Part of a small language model's weights.
Size: 8 layers, 99.5M parameters.
Architecture: RMSNorm before each block, rotary positions, no biases in attention or MLP, untied embeddings, attention and MLP in parallel.
Training: a variant of SOAP for these matrices, 599M tokens, 4573 steps.
Each number is 200 + 40 x the weight over its row's rms, rounded and kept within 0 to 999. Layers, rows and columns count from 0. The size before them is the row's rms in percent of the matrix's.

# down: layer 2 MLP down (transposed), 2048x768, rms 0.0597, rows 929-974, columns 480-527
# gate: layer 2 MLP gate, 2048x768, rms 0.0634, rows 930-975, columns 480-527
# up: layer 2 MLP up, 2048x768, rms 0.0637, rows 930-975, columns 480-527
down929,097,154,198,247,122,222,171,236,175,170,330,167,193,197,245,163,175,110,185,236,208,178,204,200,203,244,229,216,85,233,215,163,181,213,226,258,206,189,170,307,227,131,185,235,165,169,199,283,148
gate930,097,257,237,129,239,308,140,211,194,167,156,238,219,170,204,164,191,248,177,265,198,264,229,193,245,229,225,169,223,197,202,210,189,238,252,184,226,212,177,148,171,183,222,152,214,200,145,256,185
up930,100,205,246,264,183,213,244,249,108,124,201,182,222,183,232,173,217,199,247,133,191,212,160,216,190,195,248,191,156,148,193,198,159,236,218,162,212,189,172,202,180,214,228,240,253,247,169,98,211
down930,103,160,215,165,303,220,96,163,156,155,222,163,229,96,271,224,229,246,164,158,199,202,263,144,198,154,216,146,239,169,212,195,185,317,225,229,127,217,191,219,171,190,204,232,221,180,170,252,235
gate931,101,248,233,183,150,238,235,209,215,215,231,195,223,117,215,163,208,177,233,204,198,168,200,197,251,210,137,189,163,160,185,198,182,235,159,217,256,215,206,176,149,233,193,196,222,199,216,131,255
up931,100,161,138,223,213,183,151,187,185,233,158,225,172,250,191,209,205,225,127,262,200,179,151,194,246,217,154,185,240,174,209,177,182,153,231,191,197,194,285,143,210,151,228,321,215,171,220,178,187
down931,103,229,120,204,115,216,174,180,193,126,149,270,292,241,227,214,191,231,223,258,211,201,227,171,202,97,50,223,204,186,197,250,155,228,241,230,151,160,230,247,198,216,166,229,209,207,240,171,233
gate932,099,276,173,203,128,186,201,107,176,155,174,195,149,214,151,177,218,193,182,119,204,210,119,170,170,151,236,167,145,246,136,188,171,210,174,184,213,293,181,156,152,171,230,205,236,224,232,189,182
up932,105,202,205,171,203,208,203,223,245,196,188,200,187,178,225,156,168,89,193,223,233,192,190,257,264,253,226,247,182,191,205,265,202,166,233,202,253,177,208,230,186,271,219,208,161,210,121,189,160
down932,098,212,211,194,221,173,179,189,124,181,216,170,234,243,187,196,178,230,168,237,225,197,222,238,171,110,256,130,172,205,208,198,202,201,244,183,178,212,258,154,178,205,255,223,204,266,168,90,260
gate933,093,180,247,215,180,184,173,283,232,240,217,277,213,152,207,258,199,196,192,214,122,221,129,188,106,196,227,221,294,205,163,169,213,186,273,165,222,185,309,179,172,256,258,268,155,232,235,254,283
up933,093,176,254,244,225,251,217,262,276,216,147,253,182,121,248,188,209,204,212,199,201,201,186,143,131,231,288,183,182,238,125,187,197,176,201,284,214,212,205,223,123,275,231,213,187,245,190,180,228
down933,096,142,200,269,226,268,173,215,191,233,216,198,183,138,153,262,255,137,164,207,182,172,177,238,207,225,209,234,133,179,202,221,216,184,208,197,175,155,202,232,194,275,233,275,267,275,220,200,193
gate934,102,160,185,178,200,160,202,178,209,207,174,118,221,236,237,151,244,240,201,216,188,169,170,300,172,203,163,197,199,184,164,170,127,201,102,229,225,185,152,189,208,188,178,164,261,145,153,210,177
up934,099,219,170,118,222,168,134,165,284,195,146,248,114,215,170,208,157,173,208,210,197,206,189,186,216,154,197,155,290,264,255,263,183,174,191,146,225,209,186,192,216,264,209,250,295,189,202,217,240
down934,098,188,182,234,126,253,179,207,204,134,211,154,167,200,170,226,181,183,101,217,219,168,221,166,150,166,93,202,216,257,205,207,164,157,145,202,198,193,174,141,130,216,221,262,124,216,194,175,214
gate935,093,149,130,197,176,197,179,211,184,193,248,120,181,256,182,241,211,150,266,180,269,160,159,197,201,223,240,241,191,229,277,317,188,242,227,219,213,195,174,206,221,160,185,155,184,179,188,186,221
up935,092,149,256,150,139,183,176,250,209,153,197,154,139,209,138,253,170,195,225,227,133,207,176,245,252,177,165,189,240,168,200,243,211,205,200,182,121,242,226,191,266,243,204,193,254,204,211,208,209
down935,100,237,218,175,207,194,157,229,215,189,127,200,290,247,233,139,183,139,162,118,203,250,168,226,217,144,188,221,296,185,237,239,225,284,145,196,155,195,182,251,155,214,205,187,310,270,136,227,245
gate936,097,140,204,132,168,216,173,140,202,204,229,200,233,228,216,259,148,213,269,239,180,229,186,290,256,291,205,212,217,216,143,106,187,186,126,205,297,155,198,255,209,199,214,193,236,203,175,270,203
up936,108,149,182,203,173,234,198,183,226,241,204,196,165,120,196,197,164,195,190,241,188,203,235,294,183,193,227,172,156,272,206,148,126,114,235,255,176,185,121,177,209,207,231,223,144,163,191,239,235
down936,105,156,189,168,244,191,249,154,226,195,169,217,172,209,273,223,256,201,252,176,241,192,228,247,191,228,120,242,225,239,262,185,183,99,175,136,210,182,249,198,260,251,126,219,201,227,166,212,159
gate937,101,212,207,186,278,160,182,155,181,187,226,276,182,139,185,231,153,158,138,171,205,176,214,173,217,272,126,244,194,175,122,155,196,177,204,144,224,203,260,233,190,215,187,174,141,217,147,279,175
up937,102,266,188,99,234,285,249,236,160,235,205,173,203,166,179,188,153,210,242,136,191,221,161,220,188,144,158,139,183,201,187,213,202,232,235,200,193,277,203,258,144,164,256,185,177,196,211,208,153
down937,102,164,203,157,286,213,253,219,187,193,135,171,178,167,254,204,199,323,265,169,202,248,162,197,197,241,286,201,184,166,158,157,173,96,246,174,226,222,189,238,207,164,261,179,198,248,158,153,161
gate938,099,190,180,157,149,186,218,141,170,197,268,183,217,190,223,156,114,205,140,206,264,223,221,141,147,243,189,172,234,242,187,233,155,221,222,154,249,199,164,239,250,298,226,205,211,209,176,182,232
up938,094,211,212,180,212,160,273,226,169,130,128,218,177,165,207,163,154,195,204,165,143,190,189,238,212,201,198,198,215,267,187,156,228,319,168,153,175,227,150,234,170,131,249,227,219,271,271,175,205
down938,099,174,147,166,214,203,152,261,169,277,239,210,216,204,203,261,222,206,231,217,187,217,248,264,173,235,202,202,192,145,214,194,200,174,163,197,175,162,201,211,169,258,257,313,202,196,169,276,204
gate939,099,148,219,221,182,151,169,240,205,211,267,171,269,232,174,161,156,211,161,212,211,218,147,235,219,206,169,197,223,224,146,195,210,161,190,214,208,229,244,171,222,224,150,169,178,144,177,223,169
up939,095,188,177,233,194,244,196,234,205,225,171,162,222,214,154,182,181,225,165,173,233,254,196,236,147,186,255,218,203,159,177,175,159,231,196,210,162,141,145,149,229,203,255,209,253,249,225,214,234
down939,096,214,169,160,131,149,159,140,198,228,182,191,188,211,189,174,231,241,202,153,264,205,221,178,135,152,227,175,168,167,269,189,153,235,181,164,154,179,223,233,256,169,167,182,181,235,217,225,276
gate940,098,159,271,191,180,219,227,215,206,248,170,194,181,168,95,221,193,160,243,191,165,199,239,204,155,148,213,186,186,139,155,205,206,263,193,209,168,176,174,191,243,249,148,227,163,170,239,249,217
up940,100,130,145,207,203,278,168,269,184,180,216,270,174,219,161,172,237,234,213,175,240,254,234,229,252,205,202,209,276,182,195,161,200,291,151,163,131,180,160,191,232,212,190,198,141,227,270,249,254
down940,104,163,211,182,249,103,203,244,191,201,223,150,244,259,224,248,215,94,232,207,197,228,232,221,262,189,207,178,172,250,223,160,260,223,244,229,168,163,211,154,162,147,150,180,144,179,191,203,157
gate941,092,150,210,212,222,245,177,157,199,222,205,172,201,163,238,271,150,228,153,218,172,204,284,233,173,190,232,253,185,243,155,174,154,203,123,159,210,278,168,216,195,141,218,224,168,212,216,171,179
up941,108,190,180,142,101,192,188,261,113,189,134,170,199,177,210,227,134,194,162,184,173,169,278,208,174,138,193,240,206,208,184,223,172,166,153,185,243,208,182,204,235,125,223,180,194,151,223,244,145
down941,104,230,163,135,185,219,198,209,264,156,161,186,139,255,183,184,223,166,209,159,172,240,178,227,233,203,251,176,207,233,110,263,204,193,206,253,105,133,173,184,204,199,236,214,193,232,136,198,171
gate942,100,201,115,267,196,172,270,190,227,218,219,241,213,153,230,166,152,222,261,239,190,185,218,159,261,216,153,256,208,210,253,140,212,213,206,207,266,211,154,153,216,159,163,193,234,222,224,163,219
up942,093,116,169,238,202,165,192,237,200,291,183,156,140,215,193,177,240,142,187,162,161,137,219,188,129,282,174,171,242,210,201,188,249,81,185,140,136,246,142,285,178,165,268,230,266,150,214,179,218
down942,101,216,161,262,189,165,165,196,185,256,235,172,160,257,192,192,137,175,211,233,165,234,180,157,196,140,170,222,220,221,205,153,255,184,179,226,343,267,254,226,172,163,150,216,253,175,224,181,225
gate943,097,260,245,182,232,201,160,270,217,113,163,229,209,165,152,123,274,235,230,239,222,200,142,114,139,239,214,163,240,195,234,306,185,234,165,231,218,220,197,298,160,207,186,147,249,244,211,210,191
up943,094,194,176,216,241,216,130,257,192,234,220,210,246,247,279,227,189,252,207,226,210,191,173,190,162,135,163,246,145,256,178,199,187,130,168,304,239,191,219,196,231,201,179,208,249,213,107,207,204
down943,095,183,198,177,209,188,165,160,277,187,210,245,186,175,97,134,203,222,150,270,209,138,133,215,165,203,201,175,216,195,224,163,171,155,248,247,184,202,163,195,202,262,162,216,212,211,214,180,166
gate944,105,222,310,180,199,171,203,174,165,270,104,276,189,180,160,214,173,207,206,154,201,204,192,217,211,194,238,157,237,236,144,273,162,278,153,183,238,193,228,205,192,163,269,223,130,233,248,168,158
up944,104,234,269,218,172,202,224,172,236,254,211,214,280,131,175,214,194,217,275,170,145,248,191,211,182,125,213,207,219,204,177,168,264,208,196,250,234,185,242,188,238,236,242,153,250,211,229,224,137
down944,107,249,175,170,184,238,233,188,190,261,182,121,215,183,231,224,149,250,206,193,241,202,199,120,182,149,212,215,236,190,217,234,139,181,244,162,182,215,155,154,192,205,166,184,177,256,164,213,163
gate945,096,209,188,246,170,208,224,213,128,240,247,226,154,195,245,238,152,185,237,212,265,213,221,205,118,166,192,157,213,133,121,176,229,210,245,176,194,159,190,205,184,163,193,157,233,213,208,208,133
up945,094,172,264,206,229,220,256,197,214,131,226,215,178,225,247,211,171,163,193,187,153,175,225,211,196,208,207,155,223,218,218,157,149,193,176,243,214,161,190,240,149,223,175,200,204,186,244,249,256
down945,100,218,168,137,210,111,193,169,168,220,211,185,237,196,185,198,233,227,152,167,258,169,179,176,178,155,153,223,207,78,279,152,187,172,248,215,195,282,159,220,101,201,220,123,180,199,170,170,203
gate946,103,167,128,157,276,242,56,115,278,287,194,177,211,158,284,216,178,191,261,315,193,271,179,239,199,189,163,198,189,157,232,184,235,164,199,214,205,194,195,252,199,231,142,249,188,210,250,188,172
up946,106,183,176,170,178,218,249,204,238,161,215,228,182,224,197,208,133,238,199,161,217,227,203,154,226,186,155,210,222,223,187,187,219,219,206,193,140,179,221,212,212,152,281,177,186,116,188,226,239
down946,102,138,158,179,238,192,203,140,208,229,217,160,219,152,173,169,189,291,210,182,214,176,135,153,167,211,203,250,251,154,195,281,213,183,227,190,219,196,299,293,288,222,234,142,222,104,182,213,250
gate947,096,192,161,158,177,156,222,236,183,175,188,164,239,229,213,189,245,215,139,217,254,132,115,201,185,213,226,263,247,153,232,206,169,230,226,214,108,203,216,134,155,232,209,193,177,234,185,199,181
up947,084,155,208,228,304,253,142,216,157,212,203,255,155,204,167,268,214,227,219,215,191,230,315,199,185,207,166,213,179,181,200,203,212,212,208,252,213,200,158,278,84,193,121,230,183,179,161,198,223
down947,091,238,230,160,221,174,219,163,190,203,153,192,180,250,154,185,131,237,195,173,160,195,263,168,170,205,207,169,184,190,212,269,268,161,217,231,202,199,181,155,163,170,155,214,206,184,134,231,239
gate948,092,178,143,180,193,267,145,195,213,226,188,216,167,183,218,172,162,147,252,245,227,228,204,97,217,205,213,284,192,166,243,155,221,272,294,204,146,265,218,236,158,203,182,227,179,198,200,181,129
up948,099,167,302,243,259,166,195,221,193,199,248,236,229,254,254,245,261,187,215,224,185,192,233,202,171,174,168,165,176,153,237,213,113,142,179,240,204,224,151,207,272,147,214,178,220,189,213,236,211
down948,098,164,194,159,240,102,224,226,201,192,206,174,125,233,201,254,245,204,219,261,211,229,237,263,219,145,192,263,232,216,186,240,135,148,159,179,264,203,120,231,189,173,179,146,259,191,194,172,196
gate949,094,182,261,177,173,233,193,152,178,220,197,304,272,244,189,191,147,177,288,234,158,270,254,244,273,155,202,228,210,204,202,192,232,191,179,134,231,229,234,211,231,212,246,191,131,285,144,215,156
up949,092,99,237,150,247,142,198,262,248,224,175,162,320,179,135,189,230,241,217,172,188,176,183,223,193,198,160,210,238,212,194,170,218,206,213,181,205,183,232,160,204,169,218,128,156,179,275,133,172
down949,093,241,181,169,190,138,146,197,213,216,224,197,168,154,223,275,193,214,215,237,154,224,199,286,215,122,189,214,168,178,227,137,297,156,150,195,230,214,171,235,199,204,232,153,170,215,223,172,126
gate950,095,236,174,247,187,288,231,165,260,185,183,184,182,214,213,207,198,227,153,147,210,196,203,195,207,245,194,267,172,257,174,233,190,178,213,135,190,178,121,163,229,222,244,247,186,187,186,289,214
up950,106,180,144,234,163,109,263,248,216,240,156,182,185,158,206,232,154,169,139,143,198,191,255,213,144,263,151,181,172,191,233,124,173,101,234,205,146,256,172,196,169,133,185,187,217,210,141,158,212
down950,099,206,207,167,198,260,213,204,146,219,218,234,207,148,266,260,198,177,205,185,214,239,167,274,229,234,176,202,172,226,207,192,101,214,225,220,196,147,205,194,215,247,234,212,273,177,129,182,144
gate951,098,195,179,210,231,158,199,175,186,147,251,248,208,154,298,228,165,180,244,177,260,238,156,207,125,256,251,184,227,229,188,197,232,214,133,173,202,203,220,237,189,174,191,209,279,201,212,110,194
up951,099,214,144,172,194,269,160,195,234,146,204,249,222,216,197,229,274,151,165,242,238,195,165,166,204,247,139,163,223,224,261,233,160,192,254,183,215,227,213,168,205,139,203,229,202,175,210,230,185
down951,102,195,171,159,209,116,245,205,231,140,212,256,214,204,275,210,235,211,237,194,202,236,233,278,236,186,187,103,218,217,234,219,168,175,141,155,235,147,206,152,160,206,175,193,196,183,223,210,222
gate952,103,202,210,196,167,141,161,218,177,209,303,199,165,221,128,192,209,166,157,183,152,151,204,245,138,206,221,292,229,152,221,192,256,163,245,292,181,164,205,220,267,190,142,249,252,161,112,240,232
up952,107,230,223,151,209,196,180,201,162,167,279,281,221,138,230,164,206,203,150,187,209,222,232,299,239,236,134,199,222,263,198,221,243,174,317,254,162,188,167,183,235,87,117,258,185,194,163,188,213
down952,101,228,246,244,233,162,190,182,206,211,160,252,206,220,236,231,276,213,163,194,244,201,186,209,239,189,178,240,212,147,186,168,238,234,194,145,153,145,246,198,168,178,228,180,215,178,277,244,175
gate953,111,209,166,161,136,217,169,205,267,180,171,231,174,237,222,259,198,246,216,238,184,152,190,237,247,127,296,218,177,187,175,282,253,202,195,164,176,173,215,162,218,183,213,210,238,143,174,157,152
up953,128,211,211,164,237,152,205,181,130,164,168,285,198,214,165,177,169,181,174,175,243,202,173,210,219,177,161,182,238,185,214,273,116,242,216,199,156,187,191,200,182,178,199,238,145,154,193,156,118
down953,108,152,210,228,250,234,139,206,139,177,231,255,131,188,254,181,195,203,196,163,189,242,253,226,163,179,145,255,259,250,269,206,144,272,165,233,85,232,196,243,236,188,237,210,149,164,218,192,177
gate954,096,201,136,166,186,236,228,141,254,247,226,210,192,166,182,178,162,154,190,174,209,158,160,233,268,169,169,224,173,218,192,172,150,230,176,199,228,184,187,216,202,187,182,254,239,265,192,225,201
up954,094,221,91,154,141,184,266,254,170,231,153,170,208,202,173,174,269,199,206,204,209,230,173,220,167,205,193,179,199,185,220,146,253,207,157,141,214,172,212,229,191,165,222,227,243,190,199,203,188
down954,099,139,242,285,135,213,232,215,183,206,145,176,133,158,259,217,112,144,213,211,186,133,211,154,249,225,217,161,194,212,134,162,195,129,240,215,231,250,158,210,226,150,222,257,236,256,242,158,205
gate955,103,241,247,182,193,173,307,233,243,231,177,153,236,108,223,162,183,207,253,242,189,217,224,253,119,213,200,161,170,239,154,163,207,210,160,224,163,206,200,169,127,228,221,214,224,265,164,170,218
up955,102,194,120,198,190,196,172,173,186,206,250,223,132,288,229,215,259,195,154,226,239,230,205,241,252,143,209,216,193,105,224,239,155,185,193,147,242,194,150,238,225,146,151,222,221,147,229,249,211
down955,098,212,182,214,158,201,165,305,157,203,206,181,144,225,266,155,154,186,199,190,151,170,143,182,186,136,239,257,220,190,139,273,203,269,192,170,167,214,254,208,220,189,225,147,155,201,243,151,187
gate956,091,197,255,189,170,136,161,177,184,127,197,190,193,212,188,183,194,162,170,166,174,182,218,210,214,177,267,138,184,224,220,265,206,252,139,164,149,161,253,184,112,210,180,236,179,151,197,116,145
up956,097,248,198,210,171,201,178,232,175,201,153,154,157,183,188,165,175,231,196,168,230,180,258,170,174,284,165,151,183,213,210,199,220,148,200,183,238,147,182,223,132,222,210,142,153,224,236,251,192
down956,099,228,223,181,259,220,184,181,266,246,199,233,267,316,200,225,246,173,184,208,220,128,190,186,192,196,183,239,202,206,167,214,165,161,219,248,164,199,241,213,184,196,189,201,189,147,177,162,194
gate957,115,226,246,165,213,141,219,156,258,176,139,154,171,268,275,160,190,146,120,225,215,183,177,183,146,196,201,223,172,179,160,253,261,247,232,205,185,165,236,178,217,195,187,182,149,161,153,161,263
up957,108,241,159,176,261,191,206,138,230,119,228,250,173,253,164,229,233,178,217,185,233,232,190,195,180,164,160,181,204,252,184,203,185,118,274,222,197,175,235,204,239,204,219,214,264,207,192,194,157
down957,102,236,207,243,241,222,199,238,233,180,166,265,235,211,227,107,219,202,219,252,224,177,178,159,265,158,212,167,206,201,214,218,232,148,173,193,143,228,226,184,297,170,173,182,192,165,203,150,173
gate958,098,156,179,183,210,232,192,207,190,273,234,227,271,272,229,195,210,203,294,215,261,156,225,229,199,189,232,184,162,226,260,238,193,164,248,226,160,152,198,207,239,206,208,264,185,164,185,195,240
up958,091,162,194,161,206,168,246,171,199,247,236,154,190,182,140,289,192,173,219,217,175,247,183,189,184,254,209,224,237,150,84,127,211,216,195,201,227,119,203,221,202,233,184,229,197,240,148,194,206
down958,099,180,228,217,237,210,225,120,210,214,220,243,223,280,197,211,241,234,211,278,287,176,180,193,216,256,236,218,229,250,257,242,192,267,207,212,220,201,251,187,246,192,244,134,169,181,177,189,236
gate959,096,214,216,305,187,204,175,260,178,187,206,182,219,217,213,160,178,165,257,215,263,189,205,277,265,202,178,213,184,225,175,221,216,193,217,180,201,223,203,155,141,180,186,173,154,179,139,199,227
up959,097,135,266,234,230,187,217,187,177,144,247,185,241,154,234,187,189,246,175,227,263,241,213,173,241,230,174,238,205,236,220,278,214,265,235,245,205,109,228,225,164,276,200,190,148,188,145,225,205
down959,098,182,201,124,219,214,204,181,209,211,254,158,156,177,214,186,237,206,128,159,192,204,172,163,244,141,167,184,216,196,214,243,181,227,198,213,300,197,216,246,211,232,215,252,205,246,231,198,236
gate960,107,228,234,164,238,197,169,172,163,198,193,179,199,226,265,182,172,217,209,196,219,104,233,277,182,194,238,177,229,198,196,213,171,280,220,222,213,144,226,201,127,181,215,173,266,198,248,188,211
up960,110,214,175,258,155,230,241,203,114,199,196,157,120,236,167,210,237,214,231,117,242,200,160,199,213,147,166,174,156,138,220,174,211,256,192,177,217,266,231,248,189,149,297,164,146,114,165,195,275
down960,103,209,172,244,233,190,202,223,275,250,185,188,146,169,126,172,144,195,155,186,214,212,187,79,223,243,217,244,217,259,205,153,223,244,263,217,347,217,179,287,186,190,155,230,237,204,228,194,168
gate961,097,195,145,181,209,234,145,218,162,195,212,188,224,135,176,161,222,231,181,219,236,175,182,168,262,243,172,207,170,225,183,183,178,185,158,249,190,228,180,131,195,207,204,258,112,178,181,177,248
up961,101,192,219,193,199,223,128,152,150,183,149,162,202,190,220,173,218,201,185,191,182,179,175,185,238,180,183,147,215,197,169,213,207,140,147,197,142,210,233,158,149,224,203,184,203,137,146,175,183
down961,103,241,176,258,177,288,308,183,211,205,201,187,238,199,192,205,160,186,218,307,180,173,155,149,207,262,233,145,130,192,286,248,223,186,251,219,272,180,181,209,157,227,159,212,194,296,314,231,144
gate962,097,161,186,228,199,130,82,217,224,198,210,190,225,123,181,171,114,194,217,191,220,280,174,160,161,200,169,205,194,153,211,195,171,273,180,256,176,272,164,180,223,226,193,144,188,226,208,195,162
up962,090,217,208,113,188,230,223,269,240,184,218,247,176,240,209,198,206,197,184,260,195,204,222,195,186,221,264,213,187,231,192,203,224,187,212,187,174,180,170,205,172,139,179,199,133,181,145,235,212
down962,097,184,216,240,222,190,203,198,234,223,164,163,138,210,160,212,244,169,222,295,189,221,194,243,221,167,220,173,162,183,226,171,179,197,203,138,215,183,171,189,189,158,122,267,217,228,217,195,217
gate963,097,179,156,201,189,198,183,251,237,124,222,220,192,240,163,184,239,181,225,153,169,183,250,229,170,206,126,223,159,195,183,192,197,237,155,180,225,218,271,236,206,216,240,136,212,132,193,236,235
up963,101,223,278,195,241,202,210,252,280,242,213,178,227,209,159,225,173,173,152,162,205,228,215,149,245,145,223,147,211,245,213,252,183,232,170,133,207,193,160,240,232,182,218,179,212,188,190,204,230
down963,100,173,165,217,232,226,263,253,235,217,189,217,245,238,197,217,181,213,163,195,143,172,212,181,199,240,173,168,211,225,223,141,190,183,156,173,163,174,188,179,238,244,208,201,134,184,191,209,126
gate964,103,171,254,200,308,132,225,138,159,197,209,259,129,225,127,224,201,200,193,224,187,216,212,272,216,210,177,201,149,164,261,200,205,131,265,215,212,265,242,221,211,257,209,152,239,199,272,186,201
up964,101,227,232,265,194,256,232,244,155,160,272,226,204,168,223,201,198,151,226,168,226,156,237,163,195,267,167,155,181,261,281,206,227,278,233,262,197,251,229,133,221,191,223,226,168,185,163,223,188
down964,103,152,123,209,250,170,150,155,158,169,201,121,235,209,197,214,158,144,138,204,187,176,233,194,233,179,195,245,186,153,161,145,196,304,239,173,196,195,250,169,241,246,224,223,235,210,174,184,173
gate965,103,233,189,173,302,229,163,179,188,266,153,158,197,221,172,147,231,227,137,176,189,197,186,241,219,148,191,231,228,213,170,120,164,226,184,180,219,221,177,198,142,203,234,233,171,190,227,269,121
up965,105,148,258,164,224,222,233,257,186,244,194,139,208,214,198,219,264,223,189,245,182,189,191,216,228,167,259,258,189,228,204,164,178,214,213,207,202,149,188,209,214,251,210,210,173,156,239,179,181
down965,096,209,203,149,151,248,220,103,197,157,205,247,254,238,231,228,195,171,169,165,215,222,167,216,250,204,190,234,115,183,274,290,233,178,246,237,129,183,125,200,157,206,199,147,223,155,168,204,243
gate966,083,157,260,197,202,220,176,161,232,244,151,148,151,170,247,193,183,203,188,238,196,227,176,215,145,214,275,138,183,174,244,153,204,245,245,223,150,162,244,207,225,165,127,151,215,299,204,206,133
up966,093,123,175,207,241,122,164,176,228,143,201,210,194,241,140,126,235,191,195,192,220,148,183,238,187,177,182,188,239,197,217,158,153,190,173,194,196,265,170,232,179,192,241,201,111,212,230,266,185
down966,098,199,276,183,90,214,179,144,260,197,208,209,168,93,266,185,170,201,235,306,225,254,182,171,202,180,140,241,163,209,223,161,201,160,231,118,183,117,182,210,220,148,159,213,215,208,233,245,149
gate967,100,144,223,119,159,195,251,198,265,225,193,198,210,140,175,185,265,287,212,217,191,237,144,257,225,177,188,251,240,224,185,208,210,173,193,226,154,159,172,171,189,184,202,186,142,255,203,188,272
up967,097,135,129,163,187,152,190,196,190,183,192,220,152,189,233,200,218,208,227,171,132,249,186,206,214,229,221,222,251,243,205,241,148,104,223,233,254,175,150,245,246,219,162,173,111,191,204,230,210
down967,098,170,182,168,261,259,211,218,215,149,225,179,189,214,109,195,230,182,163,249,220,117,201,155,191,239,199,188,259,200,222,196,170,206,223,227,183,232,223,167,261,235,228,229,130,216,197,191,196
gate968,099,168,228,184,249,200,206,214,240,197,195,197,197,197,174,287,248,225,161,258,215,261,137,187,198,240,178,202,246,226,152,198,187,149,272,209,224,82,236,186,226,200,266,194,229,117,237,118,123
up968,096,232,210,156,208,247,170,184,172,201,270,208,206,236,138,264,155,173,181,182,194,198,209,162,136,178,149,162,253,172,140,241,195,302,188,196,156,159,178,206,194,197,294,189,225,198,186,152,146
down968,097,207,253,204,245,153,162,201,159,204,243,260,230,145,194,185,217,228,191,204,208,246,263,188,200,159,197,150,221,165,225,129,139,216,172,228,196,253,166,159,240,276,190,146,197,140,137,251,169
gate969,097,254,211,228,140,214,136,154,223,207,198,151,256,184,252,192,260,275,178,144,155,198,210,243,262,163,193,210,182,204,216,166,206,218,171,206,263,187,203,212,227,234,153,221,201,243,243,191,222
up969,093,261,202,240,187,206,198,244,174,193,217,120,252,200,229,205,208,223,234,220,200,216,181,229,157,131,234,168,231,184,268,267,216,227,227,178,192,207,190,178,127,242,118,219,227,200,196,159,246
down969,098,283,163,209,171,120,154,231,253,203,150,145,187,139,210,188,204,194,230,229,137,238,179,195,228,115,157,139,222,222,234,182,251,200,171,175,152,264,217,214,208,210,202,262,183,230,155,199,184
gate970,106,155,168,250,220,179,245,150,179,229,217,130,100,103,231,186,127,190,258,247,205,169,172,222,198,204,147,223,267,215,157,276,230,267,178,229,213,244,185,254,158,224,143,231,233,214,222,159,199
up970,115,234,222,115,200,245,141,273,162,199,190,255,277,230,239,178,221,193,185,187,188,190,211,192,143,211,251,231,165,177,186,163,146,150,270,206,183,138,166,249,232,99,166,220,134,194,236,168,197
down970,104,210,257,152,274,197,171,211,219,175,188,252,161,192,207,237,194,178,246,202,195,186,297,151,163,270,284,237,267,205,189,177,225,144,216,218,351,133,207,223,171,117,147,205,183,182,198,263,208
gate971,094,167,194,208,167,262,231,187,278,157,160,143,204,176,163,192,172,231,151,205,218,172,250,257,198,256,148,212,251,261,182,219,170,210,201,174,223,198,168,200,182,175,265,186,238,178,208,203,183
up971,100,204,118,147,200,221,241,196,203,180,120,171,232,125,207,207,229,200,228,210,227,196,199,142,241,210,228,251,206,180,208,205,210,141,171,219,179,161,280,168,261,183,174,231,152,206,223,181,189
down971,100,173,197,228,190,208,179,192,204,116,135,274,191,160,202,224,218,238,218,235,161,222,164,167,238,177,214,213,227,209,259,162,194,165,168,184,251,138,254,161,222,191,374,255,240,215,174,184,181
gate972,102,187,183,246,227,211,160,208,197,142,158,200,131,167,251,175,259,180,177,209,195,185,142,163,195,194,180,170,193,211,210,158,199,167,182,174,206,196,282,253,164,226,226,171,261,252,167,228,229
up972,098,227,223,224,203,218,107,187,145,170,130,177,194,182,170,172,239,192,228,159,171,244,153,215,146,190,185,157,198,256,205,156,261,164,177,103,275,236,317,230,214,188,253,127,245,221,268,209,193
down972,101,178,155,266,127,208,211,249,225,202,130,156,145,260,238,168,196,123,158,230,262,225,251,241,276,216,256,254,226,226,209,162,230,192,219,244,49,165,188,196,273,173,249,184,221,246,233,205,186
gate973,090,238,239,224,193,155,165,225,149,231,215,257,231,163,123,240,217,218,215,201,215,237,202,216,186,204,166,125,272,156,178,168,236,194,232,245,245,218,141,210,194,230,146,192,162,291,225,213,190
up973,107,207,252,277,175,216,210,78,245,244,155,216,254,165,134,110,158,183,144,210,198,250,174,216,200,229,130,197,198,194,212,217,167,181,202,200,233,220,178,217,217,151,186,219,221,180,205,177,243
down973,104,160,214,255,207,236,179,160,166,192,112,207,199,224,225,239,204,206,140,284,182,181,235,163,221,253,303,214,184,220,222,185,215,194,162,161,186,246,157,133,243,189,211,137,186,220,268,190,225
gate974,093,234,177,108,230,225,165,208,196,197,194,209,148,202,202,146,210,203,249,234,186,224,177,129,206,162,162,214,185,141,216,151,248,217,205,175,284,207,218,183,211,156,201,226,213,199,275,139,161
up974,089,193,188,242,158,190,173,240,182,195,265,178,155,229,114,156,171,260,232,218,194,265,186,187,185,204,297,191,140,186,181,164,170,179,201,218,186,254,164,250,269,249,97,216,225,178,144,239,202
down974,094,178,211,204,208,240,207,263,209,210,154,214,164,195,217,224,265,244,208,169,188,185,221,161,190,192,173,273,231,196,124,271,111,152,220,204,240,235,206,233,181,215,163,229,208,149,168,240,197
gate975,093,124,187,167,182,203,248,181,311,246,206,253,278,201,255,260,159,230,230,218,197,207,191,148,225,185,202,221,262,213,301,244,237,223,254,224,176,176,157,153,218,159,146,251,135,181,181,172,219
up975,098,212,226,177,216,197,143,229,175,195,266,289,203,196,167,167,164,210,227,113,193,77,221,201,108,167,142,169,210,185,197,127,175,227,276,141,223,245,264,178,141,247,251,193,214,191,179,177,204